From a checkpoint of a small transformer trained on Wikipedia.
Size: 4 heads of 32, 4.22M parameters.
Architecture: rotary positions, biases, untied embeddings.
Training: a variant of Muon for these matrices, 153M tokens, 4774 steps.
Each number is 128 + 24 x the weight over its row's rms, rounded and kept within 0 to 255. Layers, rows and columns count from 0. Numbers have three digits each. The size before them is the row's rms in percent of the matrix's.

# down: layer 15 MLP down (transposed), 512x128, rms 0.26, rows 247-266, columns 0-63
# up: layer 15 MLP up, 512x128, rms 0.325, rows 248-267, columns 0-63
down247 105:131106124078130072156141134103154135154156170147140137141124144143128161134145123192080165146110144122105165075070120152114134151135133146126085135080097089116121144109120102139082121121127163
up248 104:122118143103097154134109113169067158171143116142123087084150152135132162112129129107144111193169087123057083140140131171146148160109100100138148133098138088147101122157149151133103156133103166
down248 099:112145143146128142105145105116117142153142149103130146128122127169097144120111123133146141142128085087143130126097087111130127123073124130119142121106156115124107156147129093159116127144132113
up249 099:114149138178171119060159147126096147096118111144101133098136154147118109158146124134128163168098144077098118099168110138125115136163134105115125122138124119137137141148098125090104149163115073
down249 101:185148144127171129179119135122155121126110158165135099150095090126131148163143133153179112124147122149136144108109119114074110123172111110139088130140107145103151164139143126123108153107130100
up250 100:127119129149099079127142102137125178104141123159115118132117110144136146169131161103151137180148134131112102116113134126116126151125132115138131131119113123146185150146116122130186138129082115
down250 102:160172132136166177101118133087118132140104161133124149150122127157108104147141132085153173106134109111163173108135116151152129134138097087164127111107092137122113189138160104145121096127157143
up251 097:132093073139133148120085155087121138153164087115125104114100177136136138141098162145138112115077132110126103169137145137122147111116149096100089126155133133130107154148115129135118073096115163
down251 093:103131150141180149141159109114138098118115152112100131135127124133190095108126111115149145134177103177146114130130143162098126155111118131135140125119114139100149101103161126152134183091161128
up252 110:132138112170152119142116149132074162150116094093087113115145101103116130121138119158143104117135113131110155170097121151154090113186094107147129172114107064095125108131104167121131149143138104
down252 115:135098125142136097123126115140149160143084137126123129080169120165089127142121103175112157124185147132114183134141107102121093171132126110089130116123126122129132147158116105120144124144095182
up253 103:122110106157147108039160122169097137132119164106157128122132072136137095105157104129141092115135143144151177121110115143163084145163109157110133161134097127117126100133099083129128156134101135
down253 112:115126119123126123092148108162116126132146114120164154118134118167121136146119126186143138098165127163144151119140108164147104137131139162110125128135209126142151080126104063111128130107123161
up254 100:141120086125122116151163157117125121113100087140122122126154081089125138120168142147138108137110124146171212102132114133136082120123122153174147097136113136118140132150117155186113152121120107
down254 096:135119109111111133122126155115085078182105102132135108118122146178105131137129148100119141165114149143112151110111148118124085128113134129153111145138137141116153073130078117137117188180111137
up255 091:111154160143129100106127139143115187134141119128140190136133132146162108113181102115158135157150143095146140131136119129194134083126138101139131115125110141121156115132114089100131138114106138
down255 094:124104095132126157109155110125137092153109142151131083115136148072138159148113154133137128133155135089092108125132113116151155128143114148109127169141111121106116116110088143169122100116170098
up256 107:152123122102133099157143120094128144131127120136173150101172114115154125103096128140140113151105141133138097091153120145129150131132128154089131107143120136093114142129171122171064075137130147
down256 111:114136109117117130129108101133159129104140102079147122131126114157155153114117092135107131169125183100135166132134135154101128118110155123091131146141126111167090127136169123105177144116082118
up257 099:149125144160111123116119127140108138103144099147086135139145156148149131141114138153095119132114114105133141128141173136152131161092154156069104082121118137159145080125149106128145128169120121
down257 098:161081149100142117102155123150115108120161154127092119157184150117124110118085138114143151130130120111084174123132114150161095110144181124138119147130126133127091117120093130152113110182122122
up258 104:128122148146100149142164207070139116146082164167132158133112135115128140138113121061109106126123133103139156117113093148156101131116123072145134143083089126149142128142145138143145130133117144
down258 098:157114153125071091086116117127129107125150125152124130104140110144136094145200137125155149140132104140121136113126128135107137161077175116122159121138101159143113113116119141121155107125144155
up259 099:113127164115119138168091094133153151160144150141121102150116132127129133101188106106146121099084143140081122125146114088109151132152152145136170124113156139116079118114100119087158157138120130
down259 107:125120129097165109140120134102094119184150134112168123108153102110147140147101138117125099157116122098131128099135092121142145172124136124123105101075150098138152122111147189125110131134123127
up260 104:120123104132094147142149154152102100114101128124099116130104129126172125104167153129094151107181129129109156094126128103203127127113088111144096164111132117150118122116142122112113131125053154
down260 104:130116129147160165108131117096158157095135174094125117122101118112165138128145120113109163158070139150126075166129157122132101107156145120143185127148122123128127124140143099117161145157126129
up261 083:145114132167127143104111102141143149103170141092160082136097171147100142185112118128130137137124127084124092127131107119140121151129168141091141149149079099096135109086112148062133132112135148
down261 083:118123122103113139144118120131110136129124128170126159152155103118132126129137107122114164097135147142156188115106112121153096080129118144091085135168133120115153117155158090105080120144119172
up262 102:118148163090129152144115120111140128086161119145104158145149092157137125095136130146116115142126157096163121120119098095129140119122114124143116156138099148112120150190133137098121101157161123
down262 112:173111130100154127118182157159119108137151128105117117135099105144132080145129149097119107144168157143114104136121118118140146115118151115122117086134151153108119138157127181145116087098170172
up263 095:121127104138111154096116118088094158160104118141120093127118113120135142080128125135125148080095170089143129158137097112127141121080133098147156108120123119158153113130129159105146139106144164
down263 098:144110135127162175124132146139102125134139149124102121116085133132120119160109170161160093168089132103169135083106144155208112100127120161126127114120144093108131153126130120102118150119195140
up264 096:133106140164117150126080091116159131146132119113147164130152123098114152124133153115076167168129116114103149156126186110146147075165126098151112124116120130117112122127110133145113057130158127
down264 093:125162117126140116130145148082105095153129111140106139115141107116152109094102096145112188102116124118131134135120150156117117138094130103207136120131098103135101109115178114113098123124136161
up265 102:126134153096160123107137151133131095142087108136145143123127128144116066145118125124140144108184108147112144120152101118105148112170127151104152141139135166148131106131111155081108111136087158
down265 115:125149103141144119094142130124172112125102110151136150121142113166116083146138106172107149108128071146155161148092126095118142122144134137153155110113139151129172122103143169105133159149114097
up266 098:095158123170109123151148071135121164130127173153082131134130132094143103143126082122167145138111090125156125155173139091122150117116150088095145085132166116049164135129124143117110111105159099
down266 087:149126136116136148105151151173090137125149122142116125117125129129162146146131139089109147076137149129172110095116150140112165143145116151112136120160133145117104116119000125122132151150103139
up267 098:112134121133133089082146134128117092119129088093121151184120164115111134123159153122144149125139120112144134135147134150202135102133176091195137109107182117109131143102136110146115160141122096